config.toml
hidden_size = 224
num_attention_heads = 3
attn_scale = 0.125
bias = "all"
parallel_block = false
init_std_qkv = 0.0381
init_std_up = 0.0381
init_out_by_depth = true
beta2 = 0.98
max_grad_norm = 1.0
doc_mask = true
Each number is 500 + 40 x the weight over its row's rms, rounded and kept within 0 to 999. Layers, rows and columns count from 0. Numbers have three digits each. The size before them is the row's rms in percent of the matrix's.

# down: layer 8 MLP down (transposed), 896x224, rms 0.209, rows 117-169, columns 56-111
# up: layer 8 MLP up, 896x224, rms 0.206, rows 118-169, columns 56-111
down117 100:452490506456515485492567447492486545527419505461536474490535473462468528518576586472515534473505467469578494536372425435566450526412519441467496431470510493547481496530
up118 101:453494423435442427529496487535485523535549471548487511466382519511461534467525534521497516465482489500430512570417485499483520527486489500534566585578597449521485483446
down118 104:529570515528498501472452466533492514526504519513469503515491576540518538553423490460496460410544515543429516428472473552491479470467482476404515532452517369537511461456
up119 101:497469451470539542563463550474463573498486506499561511463501576479503489499445458490470467486461492528441469480544493489448522492526518531573465521463554508539516477446
down119 119:499482482488473535565536566460469478484532502512507503530497493450596469477545489512546530454528551528492564492544398463535482454522509497481421483507459461537449452438
up120 099:470462472409560476454506555522502509491489495502431486485462550489531508516505588534506504500467471580467558493432564517531490404426431452481446444532517437512474474474
down120 097:553503472527490545574514475493505549524523481524483469549543507500502550464464499474473524508482489511517439475483478512530511565501509578504570499549478589485517485508
up121 106:524527480485407422540488525435524553440607496525517463512456523531519483492500480471477518478483504464473496519486553536516599560537529481541592528493465453508559455455
down121 092:430436504459521490565456559472440447465479480509538516531452543551479524512504527471484506519500493513480535588540442510540497592463501409528559497491533496532469486464
up122 096:528588561484532548550467521481508534480436464487469487470506491483476481472509567495583535525446471550495473475446505492481542442507479503504486520542471559525531525572
down122 097:492511479523535537424508557534555489498485465530503464529416461493457482519570518485468517457483469480488479546556509478533489523485542410488444453478473464475445452481
up123 117:511511442411504489451520420510452454477422512427470480496472491552476505497524477528549470570565456493545457496573544481527543471457497490445573413497560456449496506536
down123 114:549510523471387436543478452510513491447570511435476445469493516604487489479454484513489504566439511564477524529460494500478599619461496489513473456501472481512514462486
up124 096:531545501490532505533517463542496521549521496520593506548419475440461478523465466498541545433528575513444514594519451490495566524504567505493519456403538509547367432483
down124 089:560504493494512491482493508505474494489475490490639460537522555543449448501499573467513494443509503552540531548497599576495435493480472441510569515542515512560479548573
up125 094:450520489525495489522501452548496542533515450524549557530494424516366519511543520527463470491576599527515493547449535561540504541408501489454471451479545566463511500493
down125 102:491456490504464491429509464511510535474542461472537461595553493546418579521487500514479562410513490481475519538445483494570533484490533511464462535508422509538526512544
up126 088:507495473403459510456524472512528587491498494464467419445490523581427427538415485512444461537462463458509455537476527549489503505499483517585493455491498538515494434487
down126 070:453485498561527425456540564495467518500571537537525469494489422459522449503516441485452528567470542472445500525495529515539549478585521498490456557469498433519490528511
up127 089:495494472509468514478523538449500490439449472509539499538508487455556481500518484492503593483560532484509523408502475509499580520535517391545493562420496498477557500491
down127 105:485482447533499467468445466463553491500476564479445542506541587517473521547484523453488490568545489483443479419490544534446400552506473514478492547485517464494539477547
up128 115:437464507481460536444472532523541557479474484503546537510426540477495534468483480474510517534510480523503497470576495489411505475478494406415445452465507489499443534538
down128 102:460487579516490523479460563496502537529495540457492432452449494440489457554495487527501526467551516546471556508501465547522449609470501483470473452484523542506539605514
up129 100:478512500449499427397498510445519479507488537469467518486434464579486443533557509485555507459539541544519436532489512510532470483529468557556509518441518466514569484477
down129 102:573502546522406487489539531478506564496535437542526508433491425456485576541462509474462495565481445546522517459516488482528528486572492504471431483476504457524428442506
up130 102:499500504486550477489523501536526478478534547444480493549461507506466488520528564474577501600522441487501505477477461498547419518563459461471544554429535533485476461460
down130 098:488519504546577496479450570449565542519542435521481473490528478488504456633477515454533568515544490539498492508452539574487534481466546509496449483513527471485568536478
up131 105:466499376461510494494513510529536483424425493462544570547510540530558517518462420534528436479490467499465472547493540521504553449444524498455499487514450391521446579520
down131 114:457511494515534548537492552491541503495458518516557502547542500475469525555507459518534489473479481489462496460538544547486471529562467437478472491442532485506529480443
up132 088:466442488551467532464546444474521449536521478551527514482610481428504477489486501463507400467533457499429551516484458495428477531509563568549533487528529471462487403500
down132 083:531540532530517398461471514499472480480545522536563425398472471471464550441516557481481502487482513518511570455489476524471464529453562489536459448554472510498544512558
up133 099:513530499438517443506477534493536470523448497498522425495579560512542542479451454504498546562473505498477589486532510512421465550475592454436485541526545554497415507516
down133 108:538529425500419492440541495539478523570505524489443521453472540520446555497507508542490519561523570532518508535512530467443506474477567546454534563488565585456467465532
up134 094:528502466509459481572500539521457498549451427490471396555517535529500526487499456488502485479503430468563507487395552509460558422520531460514545413487479527487504489520
down134 089:538466484535532554495459576502518560507566481534554480473502518545429474516504495561491454502529458513535563518528460459511467518461438555481496523481488486516538447530
up135 104:505518497417480463451470540473508516393504516487537565478529464476441543480591483486527544445502543446559441555497477527482537489475480505566522455444501489474473527499
down135 102:492558579424460547439462573530575478473527553469539519461480506473440498522461529421440535520438553491551539427514485432466513508511559514442496535477529532496510465483
up136 098:412480447463479465558477500523496530446489428536474488501451445492513523507481534516540546594485503531458580516550478545459504498501525488455533495490535546472536431433
down136 094:481487440496448459490486511426539495519560490489503484524451478445554480510469503539501512463461550451572491521468442504499519471548471481542521494561461497488481492555
up137 092:535536486488515491520538424465441467468437461515509510585527551453449561438505434450469521508495476502422564568525458367483484477472405535516438493554514468492456529491
down137 088:501489482506506579526559546435546503433570459589473568509469481462510541516516580500448501440458589524483493483554383439507542472462437552491494404389555540482482544533
up138 092:574545515503462504500479494529517491529538475487542485501436515504501477458428496537566543530560561448594545428497460526490453512474482478486485522471511538507510503482
down138 100:514449518444485417475486429474450473478520556512540481472559553495521506446514543532497495456476562473522542446515505467425580486491460417532475531514559473507434496471
up139 098:439531513470577507488500556485503511546524527512512561533542516506487530446492519495482523475590472480467485452466527463474481525497558495517514516424538574486546476480
down139 100:544486464526483465470462421530442513457496499438511523451493576537480448504512475533450514532479503473450550447561512473483474622521485473488487557471494478511498498565
up140 108:530463428526498518516444435522506520510509443529482450543503536502562453515521427484562487390509482464519544521508503490537549461417560548546546476495446439461499478573
down140 106:473518467478466540443494514492480523549527578439501474493450579438539524551429549525578539546465516560396483499487474482426557493461547487492551432517496496433486524503
up141 106:505517418499533552436439600500542534445484424508516488526450517479475541480566486516552422493536516584535465495498467493383531536512452529522537538487456501445510467513
down141 100:469537493495522469537550414439499544508560541502545498551507404478590471488464488488467572413490515451493517498542523556607467510548518510500494481495518427503514499495
up142 091:469447468519560486503484601531523538451496567465515519493514449571561553540508469528514444440522477466417445506509506431505497531540523529476561512512523466485495514520
down142 085:443463428573416477542511476467478483500503433533515417467508553424523457481515499461427490499437545546558512536493627579489451530392459519503439526497485568507458450461
up143 087:489564447492525492445513544456469522540455525508551469507472492484547474437542547497511462532486463480472566521474476522531493452485507443505446511581511517463488460451
down143 098:468554458582507469485530466525502484520529532447470464448524533457535544511513542459512510462540504572505470434427497500513545430467418490476457452460446540566505497457
up144 095:528501478495543487515537510462531437523445490515436454508473480490588561449397438485480570445475493561485541529436496484500453542523526481442425486537496449505470522499
down144 102:489545479489537497551502512526425466536511562542477479511532511519485472515466556594554574498541489540438538508468498466524469510498545484504468546574424481556494498518
up145 137:595491488501480533509447452503473491471462503515451589506519461551491414508469550591499448528535496522567511553445462448475584612469527567510529526465467499512455587474
down145 129:471480519499475505521450475417501452447471501529533538588548472486531490477416476491481534441533452541535512530490568513538519563569456483515519545447487474545444579514
up146 107:433559543471440456488449540453482511546457417459486533540503484552485451546470459500490520524501539499430521521640531513496502500490542575384468488423480504535511516478
down146 102:442520536504519547447479535496483466541529480496442455517480510504402448477486474473460473502414476545542541501534569496536487479542417504508528504558533411498517501542
up147 084:478480500433584436553492528526469498534547441635525528548457480438435519481534502519498459537512457525491473530506485490479558494502469449470428504481448546480535506505
down147 093:567534456479421495488526489469568425500465470503418465533478492464470507509495443460490526461494562521515554510420492436513539516493447514557590500498552531501534501480
up148 094:615477509498476531513443501577462545475504472505497509522388510483548455453476493522527501470499570472501577501501476518452503479481561449498583488496571567543557521485
down148 096:522482542547426495490434443518433468527487493489466485497490531468516529431500414463455485504531465416513537520490495455527479526415558506514480429519513533492492439439
up149 097:513451518438546452540421490541575514488523531523507486524542504446492476506487489526477497553493453518542485397490527566473486450487515522465501517459480494500538452548
down149 088:534537450493496477488492484531482532564486573451513519453522530449493507530520484507540519456488539385484470514457558566522496509505509573451450508479508450479518525505
up150 095:481556518452565434484517457477431436561498483504503510518460563518597473423482484542540532557498480498527450498504470535469503460549463541404522488538493528446433482495
down150 091:447483482526418527475421455469509535542499560506514562469512500482416474541546521451501475494474516494466505491500477461530493385488493470483519472461523482532493534527
up151 084:476471495475540556628477494475494521502531609575505521466506482448514544460481530444521492547613530507516472573480504506542521510515497500514445505529451532478469433459
down151 101:483452491510473530552517520529427504531512482594460410512461459507433522583425570575483504474431536551515565481524514547544534519535479427568540516486439512389469453505
up152 091:525502491472487435533535541423553412506579481517457496528505534554563528549499485470444533474497496495492466422530470491452454443510543563545507478489546505488468518445
down152 097:503512559522439480516511519539519489478444466564568489522537502484448497456478513560492482484486519476504512586551463482470538462473515541534510478485521525432463472481
up153 100:497501473497464542497506518499489576446563458489439543505469470525589521479491443542441469511502506522439483408469484489540482546519491448453439503447519510507502461510
down153 102:480507516523451485511501522495536499583493493465449450559579524485509533542563538441410480487511479495536448475517396512569534540440454535447556528519485482528465483497
up154 095:499550458490547471524441444518531567537518522491522453512494503512465423515426468586449456527463476551526464470505436558492480506502577489522430458499503436450522574482
down154 093:515538538527471500453443520548521428437486521541520507461500453488455526489512544544562464468617529504553516511508503520520504542527493546465507534533524563485475508481
up155 098:536507547471435484502461460516500563391494614518573509522553505519524548568518554547518435524546461483439523514489472581515481516382515483481556491477499477494519444521
down155 104:470507525463440400532554543531479457528457463454537503512559469559441550460476536542501521479509422514454461552480491534478485488525522479392464527507480414502499544475
up156 094:544455520485547450505514507549529584489511531449510446462498523519594481496476496583488443529476486586513502555454544470513516461445482554490493465449426460470500472458
down156 105:543461488552457475472496498577526560498449570466527491492484506546412466507470544508507470490506535483562537492501539490564464550535503464507472562536565563488497506657
up157 104:539506473434504550471565492547560450470447438509432512577512416563544471465531471544461422553526443522487539465456482511531522507500506504493517508473459458567454500535
down157 101:485557495551493488510538441456448489529520502491532559491510539456529534480546581534412505514408510551443490522503492476515427479464537465528568488505539508553489423501
up158 097:470537430454439512448508576505584498525540458465455538445455483508498455447472526510520520440464484485456421562484574500500444467503550444484532504561551507365491438511
down158 091:523468485510481521493500474540482518497529459490502474447481473492542454475484543469555434566543487505561471452433461532489522492559426554528518514475507464567423590516
up159 095:584507525524459473510490556497560524455533555427526452591492467530475545467510486515450496521514590607471459447519470490499509457512585532500554542500448453461505554575
down159 094:532535503556441531484519426546454483548441438482476574469526513488403477540495542555498485536452477463570523441488563483515527464543548430533474464464512548513496558462
up160 095:580527500477536548541502534435435565499431487439495469471483454469484394488555538491430510396479487469556506505472469548533506521520525471421523438479494447534511479489
down160 098:455502510575483516520422429530528527507543503461530564442477601496532481468482411490422481558525557529517505515499461483501379506503422525513586523471580532482532506602
up161 111:519515495497491508401540466500518544480466476480495516375508475537507454531573512513527512474579489491525564479519545549455534468591523487455548497509475458552482483498
down161 103:468498521513554486544456505559490466516521576487456502537513510477470567511513520580483479526480546513511471487533476481542446527452492499512457507497501500477473483524
up162 107:524460490451594519487411536485517499505484492513545496488545516501474535527532491520447555490598459492536549492462528527450496499485467452497486508464451521508560495548
down162 112:539419441546540526518511478587535459508467457476455485532542516508410569598450462506506461518487478588487513479569509515472501503485536479475541489538524488520509523506
up163 100:558489503444505504539558493564531445484501576497507554566455469464521524457520456554498475519460427526528488544509557548479390553517535489453454522461495445474552532506
down163 103:459511480429455523505523547475492541505515468449498431516435470523533502479541479553522505455498491543450529495486514483444494477497554404446513435526444508490550490501
up164 109:564508488482456498507515423551516569493495535454460524514499510530468544400515448512532465431468500548455458551449492563449501494508557433498509502522530501447524473573
down164 106:560530460468514481527466447491502439454506502472497501507531446463511547517522493485537551449514524479489452532453516555460458541538450488542535516503432471508509519541
up165 092:492499526511421512502487549431402417523473509481442567477568469564478529421550483515507510451526477523468526489484551486483539470497474508437530466446456563479442524518
down165 088:517471589488520470469519491525527525487520489544492455585474515497493441569459561424540503527496492479480580539526441457514482515569449618525519540480501475538525515482
up166 097:506481426422490533468563450514504494463443526467543482487497471493540463423496526474390503571485492542513521492510456563504511499536504495528537474495558473462482449402
down166 102:459518549500526527619458575478529448510443536484540493542465540532494508503530495403507484433505524571499491493595523385490539530449500504488528489462466474437489459589
up167 098:520550550511502471471530530496513523535487486534560469501460496489593494523486510510509484514542522436489518461515468494546527500522583488515589504483494508458501553495
down167 099:490479430477548500540562594479451461498530460524469531514571483505467555417528482488540461530427502519534460481508450519457484495483471512520497527565383437533461442476
up168 104:498457488477534512444564575454453545537506484507444483460515466485532502551526439458548572510539487465473512530457447511488494498462480461563530568485549492536531464449
down168 095:479485524503456520565477530566521469495467496490555465510444493517485502477455504510489526535443511578518562580499558535483474517590492486406556534533586477518454509543
up169 107:545479460496480470517477478465471479474497544511441554553555550511479499524468455468416482505486517468475504447504455440486514569523517491491554451528523507521436509512
down169 116:493511467433419493390447497491544457560525442512429510458460462551505505428538503497521524517512544426509466491511486490499473466473494505535563506530529431469493457489